Weights of a small transformer language model.
Architecture: LayerNorm before each block, learned positions, no biases in attention or MLP, tied embeddings, normalized queries and keys.
Each number is 500 + 25 x the weight over its row's rms, rounded and kept within 0 to 999. Layers, rows and columns count from 0. Numbers have three digits each. The size before them is the row's rms in percent of the matrix's.

# layer 5 attention value, 128x128, rms 0.16, rows 32-127, columns 64-95
095:456461475522497492521499499524513519536485482496491531481511524518497475445484504506526545481471
089:481508516503509524529479497510511483473566544501507506477514462507537495528520503490542493473468
100:498464483476489496532478514465514496504558503465513566467482493503506563535505496483505514447508
091:501521503501536538519544500511535494504496528549528472483532514530513486481519526508507484494531
111:524486475500510503541529501524504519498466541522516499481497545464480523498498500508501490486477
091:486507494500464490504446461487526485470473536466520497466470493512511477500474494487516488465525
090:471494504487507511541482469514505514516516467511495500551503477490483500456517495546537490484497
098:499482483494509472522504510484522505415543463510508499472475488493487476504525471493478511495486
093:514509510508528523522544531467478488507482495537499507486507490529482494495461539484491521501502
103:452519544479474498517485461498476450512523454467485520502477467469517510481476442468517506477504
088:483497528507514498503537518476447485482528491493513504529473467544511528485507496509524510465518
104:477459484514475503462507549527486465539500455534470514559493482518480495494531537499493544461483
104:521501465512490544510529495442516552486557502514499529495550558508485497497496507511505461496502
091:494482481494500529494420530502516525489521533482517512515476528494494500520509475500488508515492
095:469473497495502515483500510494497502509436533539488529521499478492476463496457511539488499512466
101:456516477482487518477526475495539485452503480496465462497471477490512529500527516517447481500489
098:472490542489471500512494554507500532462485511502453531514487474524479530491449506489482476543567
108:489467507459491477535542471457509495496468519453496505510517525491512472488481516529500492486506
090:521515514520466492527528514489481459454524471508504526498527496522550451527494507492517478464506
104:459512508509536492506547554529454484485474514539466510556495540511457505515464496488490465536479
104:490518501505528512518526505530513528503463506517493517530488526515489528550475531555484538508537
091:507506479466502505504472478491493467485503495512433503466537455489483519528485483509475486532527
096:474493521498512516465508528537451500496554495466494417525503480510458437490534508462485485464494
099:472501461445483502510507530451502487448491448499488469491489467491488437495488507495530527504556
098:478505490515507476532507534530495505486465541501456522554508548542462478468492541532539531520463
099:517500471495484501530510498475472468538491483492538500474472505454434476539466520483502500491492
089:475472553467508483486472490497500543511539509495502521518446467510491520476462474481535482504529
097:492472550514495537516498505456473464551448518498497500485460543540473540475500485511501514460521
109:476478525560505492503462467492463493519540505498488454520481508468502494520506512492513515497505
099:552516525509519503511531503483504467518499546473497471498548544521485501560487522535512497537481
100:499522498549513521548507531474498499463485496536502507507471549483486502518468549490473512512498
108:502477493494557547450515538492496494522506476561470504508527484504515527492501559491491504477492
105:470461543520556504518547531532504523523509560508542557509525528516515483494520480530484499523525
097:511495506481510505506472495533494519500529495492461497485530452524513549470484558471513476508553
103:519509521529493519454501503471474508509495514533503504477467487440476537450495486477500518498439
089:476531529480526515506501504441526488523480494482512503533519494539514507456489469496490516518436
102:541509499479499473538547502428438499547483513527465506509467488487531526529484514528508500499470
102:464504516486465478488516502462499510470523490491472510516511548490523526505508510528472503518482
089:495515500520494519530426471514461542520517496510456491508553497490502501514498465470459467453507
094:489491475536509516482509538527493476520479497436522510539519479480501475559453486471496527477557
108:493513500513513452558543504452505494523504516531466452499508493528528538535497489521491494506466
103:469504472509501474488482492464552438526539466521507479537468476527504519536532495498499528498519
092:524524524477489514504478517529481531526519525495507563549511546491526477459517526461485503525541
099:508499503553481507506511517517466496431461563519478540487483519501486486497495473494503461500474
104:455493465457473529498523517493499467469488474492511490519537482475431504499497479519501500474553
092:496514460449473491489508478533529436543482484522492495547470532495500461520505519530474537524518
104:463481495521507515522530526506469532456505504532509522473460462516512535509478483499453507511498
114:447521475503509509506505500557508445503535486499496495526474511543512493492475478472491505520481
104:490502502485525529514547496540535510518505465537565533539516471462491493458496466479495490501486
102:546508456459497514464502531474486505500466483471524499488539511533487500523494489494522525486505
097:473547518521517477468491473488500478532475549528491478536456498530482537542487517490519540542457
102:501508456506505478520487510463488476476467510456524500503502483514523445483528491473553474490500
101:523513531501512450528452534511474512499543504528509559531481523509505527465498458518493539492472
089:494529475503486526473512495500485502483542521476484476516472486500506462489496511514505503503541
097:515444479499560548514536523505507486535474511500494479463490492521536535557494474456498451483480
092:498482498517496516480494512505478524563485503487459516471515473529499517509495503474574456487516
092:519490490469520529494523461508481464521461490488535535496508495474488514502477511513445462497536
092:503524468481498498498501480476514481477502473478505453511491536539470521531505479529525535516487
091:501472472550477513526503546511497520512501482533506522514515474475486487491521502483487520440446
101:473487506483520500496520534473472504519475524477478483469477464494462521462474506469484446492512
103:499507527532499489499533510492495505451528480522511487482517480468510471531500560517499500493526
101:510497482491548526453516479517492530526519537468477522468516469465506522491517504518515496466516
102:517480520478526486506505466523449520514485525525458513446506504492528498526508494504486474501518
104:520496435490494486540451489482479495481515501503514487523478508502479544500502477519485494451538
096:509494538471502536480542523517519479474529496508513506465516508461499520504517559505502506433553
091:528478510469486517542507548515476508486498458507487503485477460534474481481498454462511546505537
097:517460543481462493490505495495475473478486515532482520447494485522507461479470525515491491473471
097:470543514545491466506454500511512492488489545526496478535471481470522500514511496522558477519513
097:493492456465532476471493521500493491465526445507474498521478516518508472527517423524485511518517
111:490514505525460510486477557517517462522472542511515470498498498504484516503480518516530522503528
105:489506520475519489511576539499485532476501539471497479494491513455533465468534506474481546504459
097:496507511472555513522552525528471493534510486488494515523507470548501503480471466533482519470515
109:497475498531432518523496484562491484533479487507541525488507497513479513458501503562480488507468
118:543447471510489495514528525536458489558453490534525531472496519509463492473513526504527507521471
099:508464543509469492498530492498475514464488494508505494476534497470547482559513481469497493504519
108:497516461489527497482513485503489498472507486480556509541515511499472516508473508494527513498509
099:547486462495482485496492546502472553549492541507480503482539469503454512479478520492495489492507
122:498518531526492535507520483460507505469504457466529491519511488486516556488467495481505518510508
106:548515444502499491526461472477517525443514490470512514535487536531501486551508486531499510490553
105:497496534518516473467484504488541488468492509537481498503517513461549476444505500510466539558506
106:481502478502498547475477518498494497532484461502495478543492494502525481480512455510478462510480
094:483524522481496534468494506499479470465491482466503546492499503527505526467490480481498487517483
104:541464463455514499459541558478459498521482518462516506504516514469494470493485482502478522502484
091:478509503483518503529490502514503516515478460537510496473462513478486498480504473551491521498513
105:500508517488492515514474498547501490480537499549497488475505472481476527455477543487506528510521
102:502507487520516463485504495527491526458496440468588498505537482483503459503479525513512484498536
092:532484515467510503463502517483502507470519481462507502481501455495464525518466504534455489487522
086:464454512508509491517508475499500486500545488505498495474500469480514529510471530468487516479551
093:478527501517467539513461480491516491488515483487534482472482515535485465423519539520496476458478
106:523475483506509492451511491458485507514459483463536519487555514519519456515508500476523494506530
097:517489459449502468507540488524502488490531480529496494516480522487517507489507568479546482497497
104:559517488522517485490511507458511510498529521483511510506517540472489469508496532504519464491550
098:516503473522487512515499521475500535480464500465489539489537514531493503508516472501512443495493
095:507532506481479492509523448453501505539522490483516515492500540511499495496520504502501531487504
111:564516499472506543467519511506479515479498513474494518516526491477499476511519537476493526471543
095:510484489486496493456543484466507493481483485495529517487513545522500496518507535506494496513459
# layer 5 attention output (transposed), 128x128, rms 0.162, rows 32-127, columns 64-95
092:552522500500501504473492501466502503446532522516514477513447464489478499541520513521450490532490
086:484541465494486464496507496491489537487448487508510523527466490477511486475486512491494508538505
092:499532481511521483465515477535490512482498463498504482545511514507508491466491480487556484564476
105:500512503488464455497503505512468514511465480487495484506486523464493509537488492492501532485463
108:494491495506515510463507486473491489503493461514494514511507501542511492490520492483523481511520
096:532523473505517497504520525486459464477505462486483481515479516517524507476517479518513481522518
085:566560493522494502480536523495511487522453530504505484479530522507512506542521511518468499509510
098:499507503469520511454512481474466527510480515496468492520532498515510526488509493472489494542463
093:505508488455490474523473483535473464516473490506508500500530489459490485517504439481526473495481
095:491470476523490506468545495506494550480509525487486476497495504526497505486500536509491454510521
082:469518500469473484509500477541570533513482508537485461483504547490494481512506516494477509524505
111:502529473534541517496479472464549562485502541490545521465521519507450489518521475469466493500501
111:478503537499480437513462539528477456510506523521498503499470456489558486512496530528466517494480
093:486527493508508487512533448507494472493490465498533511512508467502504507502479519518495476501474
099:509501500519495500493541493514514515480522495522500487481480533520474519502540497463474490494511
086:500504509540522460502454488473485515495482499463502545506545539512515473534469504470553494516537
112:491518468518506544511513486500485453550498469483543474476517508483521519502540496502524527452453
093:524542518509511541494476534531494489579493505514500526503528496483517497505521509523518465463562
103:502490477516526537456489543547525490509470499528470501516516498504493536498530507506469470544445
094:512492487494494478523478461470515493550508513530511468463510494481512519513519508483487536455485
118:492491490469515480521475498507525473499536516503515457468485480487537487488510487484484490510452
099:475500539550494476526502518530457485531486511463553473553468525497521494473493497496536493450509
101:537523497482476546508487520467544476520455521501498557479522489523507535509489519533466455488517
099:516501520545503530455518507510495509506513536501489519503483539507535520501501503534466476472437
111:518526494468518536517511471455504502507536503500542504482505451508478518523541450475451501489506
085:469490541449506535509506469529486527505478510512499479482513496556551517466526455490503462482503
091:505544489503473509517505464503490467499479500490499484472500503496533509532526538540519528469452
096:506518434491520459480516490531534533487544487519503473473515493475463484520491483456487488525460
103:536496477465498504507468504457523515474508534489511491537499505490500496490506514523476482484547
090:449463448524500476490470520492478514491492510547473503468478463506499472490520479470477496471506
093:513455527448498510498509474512508487559505508523477530499532460478503525493523453463503515527508
112:493526514505473442532517431510490544482472517484539549498481485468444477529487493506512527508496
097:552525505507481477464491494478485477472495492501510463469488472522473549511445483495527484519459
097:502499499464494477497498533453473496482493498444462463480484505498475473525521459513480525471483
103:491489496488503469514466506554481462484535495493459510503479528532539464515462485492471461509550
091:542482473481471530499524518512482539560520512534501499479520499477494500523533477497490467456546
110:470514485528486519466493496542541498545471490489531506519535486521490512479442458492493497497557
101:523511476510479549452521498512513518504496508507508508495476478513487494521452529468493504503514
084:517502518475502496501561529518525463465483513509511505454471528567495523506542515519466462511525
096:493481496470463515499490451483500495479504495502485513442489500482506509458553502513515459474471
105:529497510502503537483504450527486532470484479486504530550516478486492483443477513482513495525512
095:497498529505489497488521481490433539533479503455518493467518494494498516527500472512475498455453
093:499489460498522464534498493479478452533494523482526469480507466504475524501457457521503494503444
101:491528538502510508493492508528526454524536464508519453530462526489538532501487523534519493505544
106:515499539512535495529454510492541512509502534499502499464479512565529500541506536475488523512461
097:490493536510539498511475508510511529519479509507545528474480475506501527486446497471515462465500
113:516503513506467447481472480508517483483505536523505471534510521474545478517508513531525554508507
112:484481498515525495511457505487514516512474492537494512459471504454536530497531523485507514498536
106:482468543473443479499480542493504502483512526479422444489462492525477502505531497491512492529536
100:474472536512508526513536488511501495478520511501494492517484487508516502499500549517505446488500
093:514469473508488509480535533494517560528525489497527524506508515475506502493514538529468488482505
105:480533553529502511489504503497543545556512483522496494483495524496488537532517500493485515472465
101:490514461459499548468515462476510504530489475478518464466493467491507498489489470471511448522524
091:506514525491539456550483505520513459488482490504514495455498528552493505503527517484470510504451
100:501498479490491491493502457493460511463516516473468524544508506439499478445473537532518554518524
086:518529493517500484482502474468498499469529493476538483493472520430525498517471456526507587481493
093:458475500546475442523460552510499513507434516489468460490452491512495494515489498498534516475492
087:502484529509480499505516519499512498488514524546498561520503479449516467481497553489493515485519
086:527528552456502511502549466535509507458540493486473451523452538515481513490467513526481483526527
096:490524457523514498500497499490472491488498480490530510510526534503527487544531475480544507477481
098:516505485523504486514482498504483480519502507486514550529518512503476491442455441481514516524481
102:494501507521492473489522553476484477476497491494524483512509496530504480515472491521500521507449
104:516477502537467486510490538490529480502469496463522511530491509469483502471469513509532522503489
106:476521546487503471489525492512533491510492478505500507488527485489511490506517519511520524519481
103:491506471494504505484491502496504496454534482529471529503477476524516476473467476481493447567465
103:508509554506528528513442475497483480506491545482537518546537527479516483505505539504511524486487
096:499530452504521487502459511490472519505502471496502446538503509473491498518500475485543507535518
085:527508501485477496480533449525520540545489491522490525500548535518507508507513483503496555513501
107:486506513528488477484496477493523491489448546489521499468492478470505495514492572483480508454516
110:508512474499574529522520469506497519449537479504476524528504499535544483472504481501485444501502
098:514485517540492506489480497491517483473504475508503521534505497554503524517499482524509507485506
100:479551492521483479490468499505531525490468517515533524476526494477501508517513526494524527489521
112:513535496462535478505507493531532505464501506506491470525487475494525501520466490468504501501544
098:493530500496531501478503499482519502467505541510477485565517485478521506490460511492520496515586
100:488517478497493532500507509509501526525498484508493521539499552488491515444468541511534488547485
102:469508551513458505532480539499522489530512519483459482474459470499526513528524523491516546503522
102:535485493480526555518519505503515462485499483502540503550512557496539496514490500499534480478516
134:479526511461479486542480512524483451519529512508450487481450491547493475494574494528483473491518
093:441482551483488517490491492517489481538496510539487476443468471518502512484521543480468508515475
103:471542474511485486525503499480499489524473491491532508466497478522480506515507497488496444473466
100:513494523483507446543508434517491483451523544514516541509494509467516512518493539468507536505532
092:510484462499462471516470498490527494501502539501486495453500506508528483496486535536466505500514
098:468545485549494514524493482531512508487523507506526496477517494490534499499490538491517494462520
108:512470533504478508461506496485520486472496531506510491524475515535503521510506524479466503501511
107:522475517511520490501476506482449475509525498471475515539529455477550502514512473494529536526498
102:495490520510485490499494495509467483534503520517462500490472500497506514497520510501513528492493
094:447510508541466517486479541539503490528470498513477488501509525497546449532519485462545489476540
089:542508491487490485500474534495467494483441510463476497520508465518492469487495466541467464513439
090:508498485502537488482532528511516532520500500522469491509523513480471513546487445465471549516473
095:526518526491483476525522542516490491512497500483463472486451482528476525482465510520513465479449
092:491522535534515516476490518480526556513489530492441488529543446541467520516499474519515542533548
106:493502502540521503481484502543483503512482473502466518478502514518514503518499517479523502518484
094:490504508501484473508507488486475453509522501495492464462438511481480492493487506484507503463517
093:496462521523508501493490548519518471506519503468528519533473471499490506490467509466494505487477
107:464508513555497481541505515524493497510512504515519506534532510518522510477486502526542525474445
096:487530468523476497506494538520532513497531508525498492490475465498494498489485507503521455514534
# layer 5 attention query, 128x128, rms 0.177, rows 64-127, columns 64-95
099:554508509516507507481459536460516519526519507524488523512496527476483475503520504491514508520523
091:506454474501481503508481502499499520531499532503495528535514489472490483533498505517499501452499
104:479520486492499533515460528459445520497462521475503502573533501539519503479450493502495481540451
115:499487512529480477505504493521484526486505454507472482543498481464519484570451475478504494508498
113:481513528533504481502448460501475491479512486489454478530451509491519524468499519551515542499476
093:524459497491534500495485491516465520528506473493529516504520460510507494493500513496492526506474
115:521520493508524471540530520516518507484495521513448529508540545475503478504475490512522474525513
107:514503550480488518468483517469480519460465468523503516558500471508509523512492567484474514476451
111:497533476516504462485460533504468510479476526509480535462507486494507504450489492524545550496505
100:456470466463489518532460504546550509504488533465520495481488488504473521548534465502541476515518
086:477496479474514482520474518478474503434517471504469524538497500484502509494475514502500533517495
110:490523469513528486486463524505499487502487503450522543484486527497521477519498478485472487523487
108:501515480493529532519549459478486512512493482508505495527535493469550534568468474555535491485522
104:508513558447493541515493500491494518505494521484541490466480503495508519460517478455437507491506
092:470492511490468514498488480460515537505471473486504546509549499454533482467475496522523483482495
104:516519513490510542488503524462482478521510516522550531476495472519481470510489513509521532472533
123:502489500496506506489482551460507524532516461543517555504502481491486506465463500479470527474494
104:574471490478494521490485537519497489536503484519538556505488485484508492493497470487517509539485
093:513487536570484527501500442476453529504531478499514506555463513492515492500482509507481498535494
119:459482488473491495517532496470498501457586512482479496483469492556516486519527514499495539534497
108:478488546520512499497503522502537517516477521507507512482477428508488489514508473494490489464510
107:476500462470512515513505494479526497457514504515476483495493492518476460498527430515486478529499
105:501501565487493492482474525492501474511490511449509548501502483520459497488484501462546522473520
101:536526543505492474489479487555510498513473499471518456459461497521479543508494495518560519544504
085:506511465496503514487467502457527503524468554536533503471537490495501506522499503519513475530521
102:513512508567469495521514484508515509498502484493463501529520537496506499510470503459492507490524
108:501466482470494539474495547485498484471492463468513509511500479456475451496484527470459515486455
087:506497503542507472478541496506441502512458457533465510526536502493496485533493507470526456506526
097:496496521455481506464502518495541488552486475484484527513491521486535547470494528489476529485486
099:474508539519489486523484492517508474495455541515466507485497533470522487485518481534535492503481
095:548468498516513562529501537463498547481467539500469524492489499517506478497481487547497501530477
107:518523475466508528482486520532487474476533499461485488515503519509523463503492457523503449509480
099:461518501488495519534479441435482482552519504488525487440479496504504500512490454518537513511522
091:517461510530532496534466476493504475515496524510470503484493519475512510539526498536504507468531
119:497493526538480450478506509485505499503502505561499521527481514480489495511457476493506556507523
116:526505465534495457448479493522504525540477527462449505517537497440496483487506460491510492485460
100:496514521537477518487510506522545478538493488545453498475490497480473519528516477480519487449561
093:459494513492547529498454518489520528510506498464493459464516480496565488528508491506483488509479
104:463513478484475469492496488502546466468486525532484551481489490522446511487502490488543551514488
119:485521480527496443446535503524498503497504517493470518481461453487466480471475509478526496534485
115:422488513526512537545518520525502475497481478557508519443522539514500473520522493492454442470496
087:492497495536530419503480459539477481519469503489472502519524502502536516527479498504512501505455
104:495521515496474459512524496456498518499507504470503519527521487503504461528498542562510490566519
122:475494520498504485483472525486516560487498522494498533511479502478515514519522504503499499498527
113:535512482521483500527507476485480502540538460503481499494524523488501476475540496485473457497505
108:503519532491490499532537492520526473506542477536487530501463515475485526493472509488508503441533
097:466498464476481508501497524489501559522484503478483460533485468472488510502456513487506500529463
096:482479481485476474528488495508477502507465542516494521512513498507450480518512459508550527480490
112:469466498478469555464482535503535517522435521509521503524501531479513531508517486478511510513469
096:514539524470511488495510482527518501504464491533540534430472524489485518501527511508533484533508
112:482478515515499543496539462519511478485491482526518554508449511493467465511476515522503495474486
117:491505468482567490497490470506474528502452506490520528522532474474541528528529532476507529489485
110:455503531486502492457466501529534485487478521509506497549516499521478477523556489525475450474495
106:484493540455547516481456493565488491500506481452514485478516504508520529488523495520473513485478
101:506496458490510481486483497518507485488500505466489462514454510541467520525548473495471541511475
099:521525462453458495535531499450500502511491496456486430470522465530510493535503492535504529497501
102:525456490474539488484505539487450478531476500481516511518445496510488486529488506503466502518505
098:467494546526477503465450472494496495499489528477495458534478555516495472481521490503475534489539
108:511459507492531493488492483503489525458539483496491457554480454494483497537490503465504511501541
104:514522449498494514469472504520450467472502499489532490488491495484522570513465504490535495525530
092:477540520452478491518505528508538502501509482496494495517484517498467473477486494506532480486458
089:504453529519549496447541531526450502531490471516505559501497465484479470504493512498503484491472
094:507523466509501523479493514531470466509495515475485529482540517474556500507523476483454501463460
111:478534479467499501522504479497539504533484496508569490474523520504513487501485526505486473491490
# layer 5 attention key, 128x128, rms 0.166, rows 64-127, columns 64-95
117:510502470512532490486487457499520504486531520514486473532510475461504460517528512533493493490503
106:513490515513455520485529485476484466519505497480474539456512572549470481471461476481469463537492
113:549478511529502451504446502487535491526491467561510484511512490536508468453509517486498509543511
095:471526527530474527526492525486534467511529481480523519513484484489460492497457489498497502483537
110:539506510503492510480504494503493551455468492490487536519447533458495502488529508477504519485524
094:509511507498477543497518499550460559500502491516488506452462514507486495513498476491497490487508
104:493562515457488521526553516501517536513515476494493486505516488511490456437492478527499514527484
104:527467530531447515493475485476521477521480543498501549504511496484533474509495548554508492502502
110:565522513540486480542515497494504518461499482489475551496476535511539500530541482463506541526498
103:512501484512477510495492531494468515515560501486530548472476533478490484527524444472515496511489
106:515496505514482476485500502479515458509440511474544519531518496524506480536558484535454511498487
115:476509507479498452501491496490539522534486486519538520503485499500485434537505470540522499533461
103:467526501508503478461468482480509483511476498553517488491490512492517442485492492464449426493496
104:507508492485516507489488520513465480489544573563516495487498498502505525515483507479484470489546
092:493446512446492532522508501474510505525462475494509488511522513523502516497520489495488486492479
104:526510530505484509544516479494454463537464473551474483513499527492498464473469502504502489517501
130:512494536521488500486467497513530467516521537527465495503504477500517491492505500565441477478492
107:533469528524503492464506526530523508476564478517429518500460516489501493495542467479512507524526
092:476506545449503479465481440500499488502499465473510499538531441483494522495475529498499493510502
111:495489471469511503516517505484443479515523510530519476498464460484435490511494469515509555483454
118:490532543513492487514520533487496467539563502502478504503506460477497486493484464489526505519511
105:566462498498527519482470517518490516472470516543473536509478518496515456474472475476490454541532
092:513497489435487463521509508514526531521501532528482482520428507439535511526504489502537526490506
110:555518485466499481514477526564521511514478510467510472487506496476520532504545478522522484519492
085:517515473469497514475514482494520516490488475528478506505514509487515471498463487476492475535455
104:513517508523527523507504506489505472564497493500488485497492509451505474499520527512479501467544
095:491506473512466531520532511476509506451491482512500494514489534524466500530471500478489475496539
088:495549532501553526482535495510479541515499495485520500512497448510482499502510514510502562488476
103:525474545503527522492537495532507515441510525476497522488469511526489517498492505480467500477482
108:500493490537532474505500513475506523480482447515495498487483508476530491489537494501505458486519
091:544497510520502475507499505544554510473534515493489514536436504524508504469503505538512532518490
089:526504524477501507511508568474506511539517460563498510555472491484515465459490526475462491529482
097:544484501476511457532439478478500487535543517529521513474545501492587496473524496493505452444498
087:556489491477516486513500509503494513530478565520457481516496552497527488478523478473513526509502
119:486538533475483471515471465501536489490460522531527475513508478471503525533477537493510511478507
105:482520478530522548498516514501524510470496503481498516508511506498489517527522528486476472527424
095:492516498503538513484544517523499496481556516488451487514481495456514482490505500522547531487499
106:491539506464475507483490523473503497529513509515514462509462492491486523558502521512440515495498
089:470519477497503511515479499549507529497502508507535505499506498486479516505550507517513541468473
106:481510463499500509533516502529502518540517502493510526469481495502528520457462473439511503484431
118:482499493494494517449471488458496488545533517492527466498515498522498510523484496502498529439507
085:491500487489515509478472531500480448554488501485549496448515469503537494521505510515485509500509
105:569486544490532516489490504541523499545462490510501517512534496524476503464510462526478494523460
121:515462519516501475523576496506501503510510491508496520483523535525444510528496490518466544512491
114:519504475504512461468499519517460502439504502478450490520514487519474467486491531524521481530519
115:445536492469509490512549496550477471493504536514492484526481473481529460497512473481531491456519
097:505510515512473504488505521463535477528500494474478522476511512532501496477490494442477514502502
100:482500480509499493531504502459483542477502508501515510510543501434516531467514488465536547490478
109:472470475508473508493527514532501529480503499510481490488506499494479530511478511472498530469514
091:522500534489501496537483512564498515502506514502520521471507505440512565502529492519481526457522
110:465476501491451530509502472517514518492507525532519498495438519517458506513503518545475498490494
117:450531468521477473502505500514516493490487550496530482470488472470500507556542518532528471492494
103:504449507533475537445492504469490501514496512500486540537468501518512478493537535461475519515513
117:532547505495498491482493565487473516475507501478520496501526549500498559544500501533492514507512
093:516479511528530480528540540496501495481482538518529527497510541509532497562508498513501489525529
095:507533464472488491521456515493496494501490509500498497471477492493521496480449497466495479493477
100:523527526537496460461480491514513501522494511472551525511472505560500538478503525492482528486502
119:537456527507500493498464527494520470519497514503452537516524530514541485481513551492518506529516
089:479506462502489512521478447484489479513541560532532499497444495496480483529460503479517502505540
101:526533459505504487451460463522500528522493464519540481453479476500499511507486482491494483502464
101:484476523483488551491513516469474495489514462468519543533529458501488483463492487495486519498539
098:485502537505483476503520495502507551518498460502525536540478487508500549499497526508512526515475
103:481501516483493538478537506487457492513486495492509533515516533506537482500454503483531478520481
104:465486494460557502485498499503490456549488533491546473451525497481468533540475452550482499483521
# layer 5 MLP up, 448x128, rms 0.211, rows 0-45, columns 64-95
105:510523497461528559500492521523498492500479482469487478510503523516507484490491555526525475505543
090:488477525432484498494478499475500520487513486487480490532535530542474484528443506513475516523510
096:462450471481501514524498514471508536516521509464516504496502481495534499491503480506568512486496
093:500470528518490485495486485509468515488544482467455492524552460493469498536537499550488502529509
118:540498490472480467509549508491489489439550505494551498484503474495478463510444473507481478485518
102:511478498465509441497514449510523485544522516488492475495485514469544491504507487493486529491478
091:529519485482530492522523476539526493534533447546478461530477460494502531460462504494493548561531
104:508524501498509489464521498520538490518521539531502500485479502519524493472503543484493494534470
105:489493515468515493472535533500497511494479528480483476495509497494480473507519508530454460472535
102:509500467483532517517512509538500464515484518512463479475511513478479492543513481485494496499542
105:481520494484489522517520521555506516450455507531481512494477474491506497451510478553508510495541
108:482523511539512464493493504488481518548485476497540475458501486509510474483480524532507509456534
099:531518488498491483463511493454482485498525488464475499532486529496519509472502478505490427525501
112:508538511494459482516490527516501500471494506467529474472520510528511527484486506506536523430502
109:525512489507533515488498501524464499480467533482554502469522495491526494536496517488518480506458
103:506523498485473490475455479477517484522485507495532469476503507505490488510505509544495487446533
098:522452455477484468489522492504464541458476482468526557499543536452522533478476526518503512461518
127:498496473551547495484495496519486491460509515536486491515494526489487460467478514513534508501528
113:465474480514530505541456526473474489524541512507494506524493490495512498497492480504473494443519
118:514467518534488501507473482480480452476513498485516461545536537508501441487471524505506517503464
111:488487529530458483486527538480509532527464537477535480489537510509544525507502474472507575554433
097:484500526518478548481472523519478507507502538468507470452540512529472524538547532484484497471515
104:473508541504454520521531471513518469517494489508504474468509522513526496479530477486474549476460
104:477480546500502490552536501533479515497529500465532462466523498474515490499526513522530494502503
078:513493516488530475517502493505470463509504524480480516453497506489490508456492531516488543503512
094:505470490493475561510532523495495505489477501500461448492500515505520472466486528473467528468481
100:476515496535484474494458488522510518511495480491515453493529526488505493490535515447516498490508
077:507493475505492483479491518480484509495496513499474440467525504531518496506536496504505474494569
101:557500505515474498491494472523454484501548474465498484528502486530481497499486481487527506517505
094:546484510515465525507480435501486480528505512487520519508478523506480495490510530532486444493502
087:496466450472533528501494477495506490482495539488514444528487501504484519487498492458518501500551
123:571549464536513509469501502509511498514474470466534496518535521472510517490528547512498525522501
086:508489459489500509458491503483498510484524473481529488473514484553519542503518536493487473493488
089:455467522545516513490471498484494476499510528479510439530525521492493531518490536515516518535526
104:473488548489458452479549505494466521532501490495548506513519519493530475472472491494479543477480
104:489468493496490516516481520495499502482499510443550443498509489492513469506500503505493530501488
093:493526523496514468560507469484518499495462507501521511447485513470498477483512462521469516526514
070:483469538516452533496543523473451462489562523514474500481497509489535500478513519508527533489558
114:486464461478485490439550542480499490486488502531555497487515496447508487510514525481502521512489
112:531528552495497502551524525482515499506514507473463536479493536474537449475489533517549498477462
106:508486495513477523467466468483513532480507499534514458460475494474540542486490519522461491496498
095:530495560490456477498533498507507485501549507509520426501496487498497506496524511497496507483492
094:498475512484459521466484523504465516492518547474487505543493519482467527507496488502474504445553
080:509475453462472442449517501514473493503541520541460482470491453505537497519533515491458554546492
096:512511521482498467513526519476509482483526541498475505479456527504503463508487479505555525488501
108:517481508506492533483531499554462466474522477463536473535454480476482493516473466452534481470511
# layer 5 MLP down (transposed), 448x128, rms 0.188, rows 0-44, columns 64-95
101:521490460519502530493482475477557519554516513488477513499523495502484473433506474545496519500494
089:502522486491497523495480496452506485495495482529500500547516518542479553506487475511558530534505
090:505528487475460491509522500529497528484513507498503511513498503496499545478468477512466510520530
091:459514454488514499525472491479520524510513478530504513500521509469527490510503501519520478504470
105:488491492506542498480523463535527556513495473507513484493504514476427477492539500536465472501478
098:484501500526492470495546446479513477512505448481459465512474490527527528497522521530516488493530
090:517499553497524499498473525494446500515489511441494483552511474507468503526478499488491477520495
103:541453545502532509495561530480485498485450529526467510502465477497517498525475449475469481479497
106:473500509488547502511487518489538513519490487487512576471459481472502493501485523514517518488495
116:498501470498526504516507506475493521515490491484440509479464493439445479516481503504520490463524
116:472501473472442506496495485547487508455474474502501508512513478473539481525543495501498460546507
104:533483505511462505531501536491469492509490498504469473479509538483464482497491480518439540516497
112:500487497490481503527469491499482464507499483523476454483531462524487487515522528483497472484485
100:504495510540475519521458464506518505503468485493517549481502510469444519513514470514475499471487
109:534495480519515500531516525545484488502490492453512463469517519547510500544496521446559478483477
100:517486467519494507500469501469548465509499526485491522470482541470524508494500465519508499512518
093:548529503521550472480516517455499472516552488510490521468484497514502470494543497520498509498517
117:489476471510462539516488497517523480469510515522526469499476516552454461473516504446527457525509
099:510493495484540511475545479515523486490555488522488471436491528453535505522544500506511534540476
107:468495503474533490544474510494537490513504516484455505481470475527490485467487504545507463506485
119:463445468468491506515501502492455501515503502486523504525536526538468522464471529451506466488513
095:509533499454504468489524488512514522498470477459510484505508506527455486476518473506499508502509
119:475488487501471497475501484530464524568531502496485455488524527527545479516507466485500537531471
105:531507513470502433516506515516477500520501469524473497508513476519491502475513537499510552487501
086:499491514506506517539512456528474484515521508488508524487505478478516545489490530503524497468472
092:533535490473495519499502480505526549452490513505511462515509478484487517472472586520463479470466
100:530436512471493505487485500517441533504513519525519472470471525515484490445521460529454514492495
077:530523517537554506506506530505501498486450490490484487495534474504492491537506487477513462512492
097:515514527506527511487505477498525492471495530501545549499487461510469495510418492505472468494496
088:472508484512553540525457531510497493479460477528492516470504480520465526490522507509491515461486
097:499491482471489505470489497476536483501541478429512497500512499499505500465463513499533557475499
107:545527504448511491504463536490531495524510529511512550505492474480489495533561575527486479505486
086:526485521531493477495504497478521466537558526505533481469508496481499471520474548470493486473511
093:507539510489525463459487480516505517495474554518479503477492510474491485517490489484482478513484
104:473480483495481485492498538515479504534521515496531484511520497519503523506488484496531546485502
108:494522534516534499538529500520527502537510481528496524485470517468533554497509496524480508473514
095:524507509527505508530517510446498485498480490502493498499517475486470467539521501491505457500544
073:477515489466529494497493500516504526490479470512524461504501487531499514501480521511500461471536
112:571501531508480423524513537488521484475499500517487510552502484500499526480516509499543522501496
112:517517477510473490483453523509464474473483495471477496503460486478472502509497452516529467510467
101:540460507500468492461504468483485502454519510461473442511518454498519473478516510523480524481542
100:524466521517500493504490502507493489477510537483495497454483504497480460481484502513517514506441
115:494493505476505520492519459516519496505529511514488505489470523527457485509530522502518460487520
086:517531503503506493465518538513492493498510512487514489502494495524545491478504498510531508499509
097:538507498519538486484499524501514508471481497482477507555515478470507550503458508523496536496518